config.toml
tie_embeddings = false
parallel_block = false
schedule = "wsd"
decay_fraction = 0.931
batch_tokens = 16384
doc_mask = true
train_tokens = 85220000
dataset = "wikipedia_en"
Each number is 50 + 10 x the weight over its row's rms, rounded and kept within 0 to 99. Layers, rows and columns count from 0. The size before them is the row's rms in percent of the matrix's.

# layer 5 attention key, 64x64, rms 0.164, rows 0-63, columns 0-63
126:42 57 39 41 52 35 44 58 38 47 51 37 51 41 54 54 51 47 58 34 47 35 47 27 59 53 45 41 56 34 59 42 50 32 45 53 30 53 59 39 62 44 59 60 70 57 54 45 63 55 68 52 47 53 58 50 57 58 43 70 61 37 34 58
082:47 48 50 61 58 45 46 50 56 45 56 41 31 65 53 52 61 51 36 66 60 54 64 41 43 43 59 61 33 56 61 63 56 58 59 35 42 46 49 37 46 60 30 54 56 71 46 65 53 42 44 66 58 61 58 40 44 72 53 57 60 50 36 58
093:51 75 48 46 35 45 52 33 30 47 54 36 42 44 60 56 46 34 58 43 46 41 66 35 63 37 34 51 63 46 59 43 44 30 49 42 48 44 47 52 57 43 52 55 31 54 59 49 70 56 51 54 57 48 43 54 64 42 35 53 47 39 43 47
106:58 68 26 41 58 51 43 54 36 51 49 40 48 52 57 46 33 39 54 38 52 57 42 31 51 56 35 54 64 47 40 52 56 48 34 45 30 48 45 30 46 43 59 59 43 55 55 42 62 52 47 56 35 60 51 50 43 48 62 58 54 47 22 39
088:52 55 37 54 64 56 46 38 43 70 62 49 45 44 46 53 40 38 42 37 44 68 24 33 44 44 59 48 42 42 51 52 44 51 29 49 47 52 48 35 25 53 56 45 45 62 53 44 46 47 40 61 40 46 40 49 33 59 55 57 61 59 39 37
123:55 34 65 59 68 43 45 37 64 50 54 73 43 62 38 65 54 54 40 66 55 56 39 56 40 58 69 47 52 60 46 56 64 44 58 44 64 52 51 46 46 57 36 39 44 50 40 49 34 52 34 49 42 44 44 57 46 58 55 44 44 69 69 47
101:71 58 17 47 41 53 49 48 42 57 55 35 56 41 62 45 35 48 58 38 58 52 46 27 43 46 55 55 57 37 46 46 40 44 32 54 35 51 41 40 43 56 64 47 49 54 47 52 58 42 48 50 54 58 43 49 57 46 26 54 66 61 53 36
108:45 26 48 63 55 54 51 51 53 62 56 60 47 71 38 41 60 54 48 55 51 48 71 57 56 44 63 55 43 57 56 48 55 51 69 39 51 37 46 60 45 58 44 37 49 52 50 61 38 40 43 40 49 43 43 51 50 59 32 71 34 54 70 67
101:52 45 55 52 57 56 55 53 74 44 54 45 55 54 61 20 40 50 57 67 46 59 31 47 49 58 73 54 52 60 40 50 41 54 55 63 55 65 41 53 49 40 33 50 45 42 44 39 42 48 45 46 51 43 52 73 30 51 53 41 43 62 61 42
120:37 34 66 65 46 45 63 49 65 44 53 55 46 61 34 51 59 61 44 62 57 54 55 69 41 51 58 29 50 62 67 61 49 67 61 37 65 61 44 46 50 49 29 38 50 48 38 59 43 53 45 47 56 51 44 60 44 58 51 42 40 53 65 52
104:31 70 38 42 49 43 63 57 39 49 43 26 54 58 46 43 47 45 52 25 43 47 60 40 66 51 36 58 55 55 63 54 53 49 37 35 52 50 57 56 50 41 47 61 47 42 40 60 52 38 57 43 57 40 49 49 58 44 30 65 48 30 41 49
121:61 67 41 45 43 71 51 45 39 55 54 46 58 43 61 45 47 39 51 52 42 57 48 27 53 54 45 63 45 40 40 51 54 44 20 64 46 44 40 48 39 59 66 47 42 57 57 54 56 27 51 60 59 50 57 47 61 53 56 56 61 52 33 33
101:50 53 49 45 48 54 39 53 47 49 38 25 46 49 59 49 54 42 47 45 47 40 69 59 57 32 36 48 47 51 62 54 45 50 56 47 27 40 51 46 53 47 44 64 60 39 62 67 65 60 65 51 54 52 64 45 52 42 31 53 50 31 25 44
128:43 30 52 51 62 56 46 47 67 40 47 60 46 65 60 52 45 48 48 57 45 63 46 78 38 54 41 49 56 66 64 56 48 49 73 39 59 45 32 50 46 41 26 52 59 34 53 45 54 51 35 45 36 55 41 53 55 53 62 52 43 52 51 61
127:56 67 51 38 35 58 52 56 32 63 36 35 55 48 41 41 49 46 47 38 52 46 63 44 51 34 30 50 62 41 51 48 39 32 37 41 39 46 58 41 53 37 62 38 41 57 53 54 64 72 65 51 54 47 57 51 54 33 49 58 58 40 38 51
075:56 46 43 52 50 35 38 54 53 52 55 48 63 63 62 48 34 59 65 53 42 51 53 45 42 63 53 70 62 43 32 56 47 71 48 49 56 50 38 54 49 36 63 47 58 53 62 50 43 51 44 74 38 74 36 47 54 40 51 38 65 56 54 38
121:38 30 58 56 67 43 45 44 69 35 51 69 53 59 56 55 47 50 48 64 45 53 54 65 50 69 51 56 52 47 46 50 53 65 72 51 54 50 46 50 55 57 39 61 58 35 57 32 34 43 39 51 36 52 34 41 41 68 62 47 44 52 52 56
069:63 52 41 50 55 61 58 48 43 54 65 51 55 53 46 50 43 62 41 33 60 49 46 54 58 53 60 46 25 64 61 36 47 49 35 46 48 46 42 50 36 65 50 50 48 58 59 36 48 51 27 27 64 43 35 53 53 68 62 63 37 58 60 41
088:44 46 52 64 64 35 60 55 61 46 58 43 46 57 42 42 50 48 50 52 36 58 44 52 35 48 63 52 41 58 42 64 52 66 61 59 59 60 32 54 45 49 33 73 47 36 46 47 42 53 59 58 40 63 48 31 25 52 59 49 51 38 64 52
084:54 52 59 44 40 35 53 61 34 55 39 44 37 48 32 50 47 64 44 43 66 63 60 44 54 53 59 33 59 54 54 55 43 53 46 33 46 55 61 39 39 47 56 29 57 76 36 61 44 46 30 46 59 45 58 66 55 45 59 51 44 55 58 53
092:34 56 55 40 40 51 58 59 47 63 46 40 59 55 43 37 66 52 41 34 53 54 64 42 53 47 59 43 39 43 46 39 34 39 63 57 48 54 66 67 65 56 44 43 63 53 41 45 54 40 54 28 47 56 42 40 50 44 45 68 59 41 61 73
092:42 48 49 55 42 39 44 45 75 57 50 48 44 47 59 50 41 49 73 51 46 44 49 41 62 68 62 53 56 46 57 56 57 55 64 49 51 54 53 36 62 50 57 55 38 20 30 62 50 54 52 48 28 45 45 47 48 42 38 60 39 46 70 40
121:35 46 55 59 73 68 49 34 49 49 47 61 51 47 49 58 35 32 56 60 41 68 41 44 37 66 48 67 53 51 30 55 45 59 52 49 70 53 44 52 33 54 53 61 52 40 43 37 52 33 50 54 34 56 46 51 49 56 62 45 50 60 49 37
075:46 45 56 49 42 59 56 64 49 41 48 56 60 31 67 54 48 53 53 42 50 46 29 60 41 52 51 44 29 38 55 55 41 36 45 55 41 60 45 54 46 75 63 38 45 56 46 54 40 49 52 54 65 52 36 54 36 42 41 57 49 43 82 47
077:52 56 53 52 53 41 45 53 45 25 38 51 63 19 40 70 51 51 47 59 67 55 65 47 47 59 47 59 57 59 36 50 42 35 63 48 37 47 55 42 39 62 57 41 63 45 61 49 46 57 56 64 50 60 42 43 45 42 71 40 48 46 42 47
085:54 52 57 57 52 36 45 48 54 51 40 53 30 68 36 52 50 52 56 32 42 47 67 48 50 45 35 29 28 37 65 47 45 40 50 42 45 63 53 56 62 45 40 55 51 53 34 52 59 68 41 42 63 55 54 51 65 44 35 61 48 53 48 68
093:49 44 57 33 76 38 55 52 54 51 51 55 40 46 50 60 36 39 53 59 47 53 58 62 46 57 31 48 56 60 45 61 31 55 62 60 57 58 37 40 49 34 49 49 45 48 48 36 42 49 43 63 42 69 31 44 40 68 48 46 48 30 54 62
081:43 55 51 60 65 39 57 72 52 53 58 43 60 36 46 52 36 51 56 54 34 41 54 48 54 52 57 59 37 38 41 60 59 44 56 60 47 64 43 55 54 47 61 59 65 65 46 48 58 69 68 38 57 25 43 40 47 62 56 65 50 61 53 60
089:59 63 69 41 53 46 43 61 46 39 53 52 61 49 45 32 55 42 58 65 50 35 69 45 57 28 42 63 47 71 56 53 45 51 48 50 49 63 35 58 61 60 55 54 48 46 70 26 61 46 46 36 65 49 51 48 43 59 56 43 51 41 51 45
100:60 56 46 45 28 55 66 42 48 50 48 65 43 47 66 53 60 48 35 78 63 51 54 42 39 47 30 60 56 36 54 49 41 42 56 71 44 51 70 52 46 60 43 38 42 53 63 34 43 36 59 44 58 50 60 56 47 49 44 52 43 45 56 51
078:48 54 53 57 58 59 52 44 44 26 49 65 72 57 53 49 35 50 41 53 61 48 39 43 49 52 37 53 67 49 45 59 49 64 51 64 50 53 40 34 48 42 48 59 43 73 60 42 36 45 54 67 60 58 50 64 42 50 73 52 42 38 40 42
098:55 52 35 51 55 53 40 69 53 61 47 51 67 48 46 68 48 50 49 55 58 57 52 54 39 56 35 46 81 45 51 52 46 50 54 34 55 43 47 49 55 56 49 45 53 37 33 59 64 65 67 56 40 54 58 66 52 45 76 43 40 64 39 54
107:45 40 59 58 63 44 51 48 61 55 59 50 46 61 54 54 32 46 51 54 45 55 51 43 49 50 67 63 51 62 50 57 59 80 59 51 65 51 50 46 37 56 47 54 59 51 37 28 61 29 31 40 32 53 55 52 50 61 60 62 39 61 62 39
090:59 49 34 50 34 60 52 55 40 47 40 39 66 42 52 44 51 66 59 36 69 31 50 57 55 52 32 43 53 35 36 47 55 44 50 48 49 44 62 49 54 51 46 35 28 73 52 54 42 44 66 54 66 45 54 53 47 36 53 62 49 45 40 62
114:42 42 61 60 59 55 44 44 68 51 65 55 45 50 51 49 46 48 44 60 41 59 43 45 33 61 59 60 43 62 42 69 63 65 63 54 60 42 40 53 33 43 43 47 67 45 46 35 51 35 34 50 37 56 42 46 36 72 56 45 40 60 56 41
073:56 65 36 62 41 48 42 78 46 51 44 41 55 45 40 53 50 59 63 46 48 47 68 51 49 45 58 40 42 47 54 40 62 51 51 46 57 38 69 53 59 53 41 50 31 70 45 54 52 53 53 36 66 34 54 65 41 40 51 68 49 60 36 59
077:44 62 65 53 65 30 63 55 57 49 41 40 33 53 53 51 37 59 48 57 52 77 53 38 54 32 55 37 46 48 57 59 66 52 52 46 49 55 53 53 52 44 44 57 55 44 42 53 64 52 72 35 48 42 47 58 48 57 51 51 24 49 65 64
108:53 63 46 30 37 47 70 54 37 50 34 45 48 51 57 48 57 61 52 52 63 43 49 55 55 36 37 49 71 41 58 50 40 50 42 33 46 56 55 50 81 49 56 48 51 49 45 65 55 68 55 52 58 54 64 50 61 35 34 56 57 38 52 51
123:47 39 56 61 49 56 47 51 71 60 64 54 49 62 45 52 55 50 47 58 35 62 41 54 44 51 70 46 49 44 39 68 59 58 62 58 57 32 35 58 42 49 36 52 67 35 50 53 49 40 47 45 25 56 38 44 37 59 54 44 46 60 72 53
084:43 50 48 50 55 61 48 68 47 45 67 40 38 42 56 44 55 51 54 48 47 47 54 47 48 49 51 54 30 58 38 53 71 53 53 56 62 30 58 71 47 47 47 45 49 66 68 55 53 34 60 55 66 49 37 35 45 65 72 54 53 35 61 41
080:54 26 41 57 51 49 43 45 56 34 56 58 56 54 54 48 50 33 50 34 40 38 42 48 30 61 55 59 56 55 50 55 60 48 44 55 45 52 45 58 48 49 53 54 28 61 57 43 27 39 47 63 39 49 44 37 35 56 29 46 66 58 35 41
099:52 29 54 72 56 37 33 47 68 58 60 62 57 51 42 50 43 49 41 49 39 49 45 62 41 70 68 45 61 60 49 62 52 55 60 55 55 49 42 51 30 48 41 52 43 41 41 35 38 33 44 37 43 41 37 53 38 59 49 56 49 65 57 54
070:37 37 54 61 46 33 52 46 58 46 41 53 44 64 46 49 56 63 62 56 60 35 51 44 64 58 44 48 34 67 51 62 46 57 69 44 53 69 52 46 56 30 54 53 34 53 31 57 51 43 44 61 57 39 40 43 51 38 60 61 60 41 48 71
132:54 62 44 38 41 46 64 60 37 59 39 36 58 34 54 43 43 62 51 42 68 46 64 39 66 32 35 52 73 43 50 41 53 48 32 42 42 57 55 41 49 49 60 39 48 63 52 47 50 69 50 43 61 51 57 55 58 38 38 54 51 51 35 44
092:47 54 40 44 28 59 53 60 44 44 40 33 59 41 61 55 58 54 66 46 63 59 54 48 68 34 43 39 64 28 52 48 47 38 42 44 44 61 56 48 57 46 66 38 38 61 65 59 53 52 68 60 61 41 44 47 56 48 50 44 63 38 37 51
122:64 72 38 41 49 47 55 41 27 62 46 38 66 50 49 46 42 64 41 41 52 48 57 45 48 36 46 56 58 54 55 31 45 44 33 43 35 60 51 25 54 49 57 49 35 66 43 50 58 57 50 37 62 53 61 55 49 38 38 50 56 38 47 44
077:39 35 51 47 62 70 48 61 57 50 50 65 61 43 41 55 35 30 48 42 62 34 62 68 44 52 49 60 55 72 57 34 45 50 61 52 60 33 54 54 48 46 52 48 55 51 67 48 29 44 52 43 49 48 70 51 53 56 63 50 62 55 60 51
112:46 55 46 34 51 67 51 46 40 48 16 54 46 42 60 48 53 59 56 52 47 35 56 49 66 46 39 58 56 37 59 47 40 40 50 39 44 57 67 46 66 43 57 28 50 38 45 56 54 51 50 66 56 65 55 62 57 34 44 45 59 38 45 60
106:46 40 41 76 45 59 73 60 56 27 52 60 38 53 42 47 61 58 55 56 50 47 42 45 45 50 37 51 41 48 36 39 62 46 53 57 41 42 48 46 45 64 41 55 52 51 55 33 44 55 46 45 46 34 51 38 53 40 28 61 44 54 74 46
099:47 38 63 61 72 53 53 44 75 36 61 66 40 71 51 52 46 49 55 51 37 56 46 62 63 57 60 54 37 52 54 58 48 55 65 52 62 51 45 54 38 44 39 58 61 38 61 48 34 54 47 47 35 37 49 49 44 54 68 48 38 58 66 54
093:38 30 63 40 45 45 43 44 44 55 70 45 47 25 53 43 50 57 68 59 50 45 31 59 38 50 40 56 57 43 33 67 52 44 52 44 53 49 48 42 43 51 61 41 34 42 37 68 52 46 40 53 68 46 39 46 52 50 50 34 33 56 48 49
110:47 52 49 45 63 34 51 59 37 60 50 32 65 40 49 43 58 56 50 44 51 43 36 46 51 58 58 49 58 44 66 56 50 30 44 34 26 61 66 42 52 37 57 42 42 54 59 51 48 62 56 41 47 56 50 50 25 33 35 61 63 51 48 60
119:54 45 46 35 66 57 55 60 35 66 50 56 76 65 47 46 47 36 63 59 56 55 53 55 48 45 55 47 40 53 65 65 43 32 54 42 41 43 51 32 41 59 52 47 51 41 28 43 48 60 54 37 58 57 43 49 47 43 28 36 44 49 39 52
103:53 70 46 50 60 60 60 50 49 58 47 49 56 40 51 63 65 62 51 64 24 39 64 58 63 53 33 37 60 55 54 46 45 42 48 41 45 53 33 45 39 46 52 51 61 48 59 67 55 48 51 32 41 41 55 53 52 59 52 61 22 62 52 46
087:51 51 54 49 59 45 55 44 39 29 44 47 41 46 43 48 44 44 26 38 50 63 46 49 41 64 34 58 39 61 39 70 51 56 66 55 48 47 25 28 65 43 71 51 42 52 62 51 51 45 39 40 39 44 46 52 51 50 62 42 52 53 44 54
103:45 54 51 60 67 43 22 35 36 39 36 56 56 39 40 61 38 72 55 60 53 49 46 61 49 44 64 58 60 66 52 60 39 42 45 68 42 56 47 41 48 49 54 39 47 42 45 35 57 48 54 50 58 57 48 59 63 45 58 25 52 48 44 49
102:52 45 35 59 58 62 56 36 67 40 56 59 58 40 56 49 53 47 36 52 65 38 59 67 42 42 57 56 59 64 26 44 55 46 46 62 46 59 47 51 38 60 51 50 41 49 67 41 57 57 54 47 45 39 39 32 40 57 70 54 66 64 60 52
113:49 43 46 58 53 59 53 57 56 40 67 54 48 60 49 52 61 32 49 43 39 45 46 53 45 73 53 47 43 47 42 29 60 71 47 64 48 52 49 54 49 44 42 40 74 44 67 36 58 54 51 59 26 45 38 47 70 51 52 56 64 59 49 45
090:38 37 45 46 50 32 52 35 37 40 38 44 34 65 58 49 39 49 67 33 50 43 39 49 80 28 36 48 56 61 47 54 47 62 54 52 59 68 50 50 49 52 49 44 50 33 47 41 54 53 63 52 44 41 34 53 45 50 41 51 43 61 48 56
106:43 61 44 51 65 64 56 47 42 37 58 61 54 48 49 42 51 42 43 59 49 34 66 44 49 52 69 64 27 42 64 54 59 75 57 45 54 47 60 49 51 52 42 41 48 57 55 62 57 45 36 45 53 39 69 55 57 50 50 52 41 68 26 43
097:58 39 42 51 55 50 43 55 51 39 41 54 47 52 41 74 53 55 46 63 59 48 47 52 45 57 58 46 62 47 45 29 61 59 58 47 48 49 33 56 46 69 36 44 74 48 57 62 57 42 68 65 56 58 44 54 33 32 71 55 53 59 45 47
091:50 56 46 45 58 42 53 59 42 45 61 44 50 54 48 41 52 74 32 45 55 68 59 53 54 44 44 35 58 59 48 37 64 53 50 60 57 40 47 30 51 48 63 65 47 60 33 30 36 39 50 63 45 56 26 43 53 35 58 50 48 59 40 58
102:85 33 47 58 43 48 53 42 51 62 49 65 59 65 41 45 30 62 63 45 43 45 38 52 48 54 48 54 61 40 56 42 50 72 43 59 36 56 59 41 41 61 49 52 40 47 48 51 58 54 50 65 56 34 54 61 41 53 64 50 50 35 52 45
086:50 55 47 36 58 29 47 30 36 42 39 67 51 51 57 41 64 72 40 50 46 58 57 61 51 39 51 56 49 40 51 54 42 44 52 54 40 65 63 48 66 70 28 42 47 58 52 53 48 51 47 42 64 45 33 51 60 46 56 43 54 31 55 53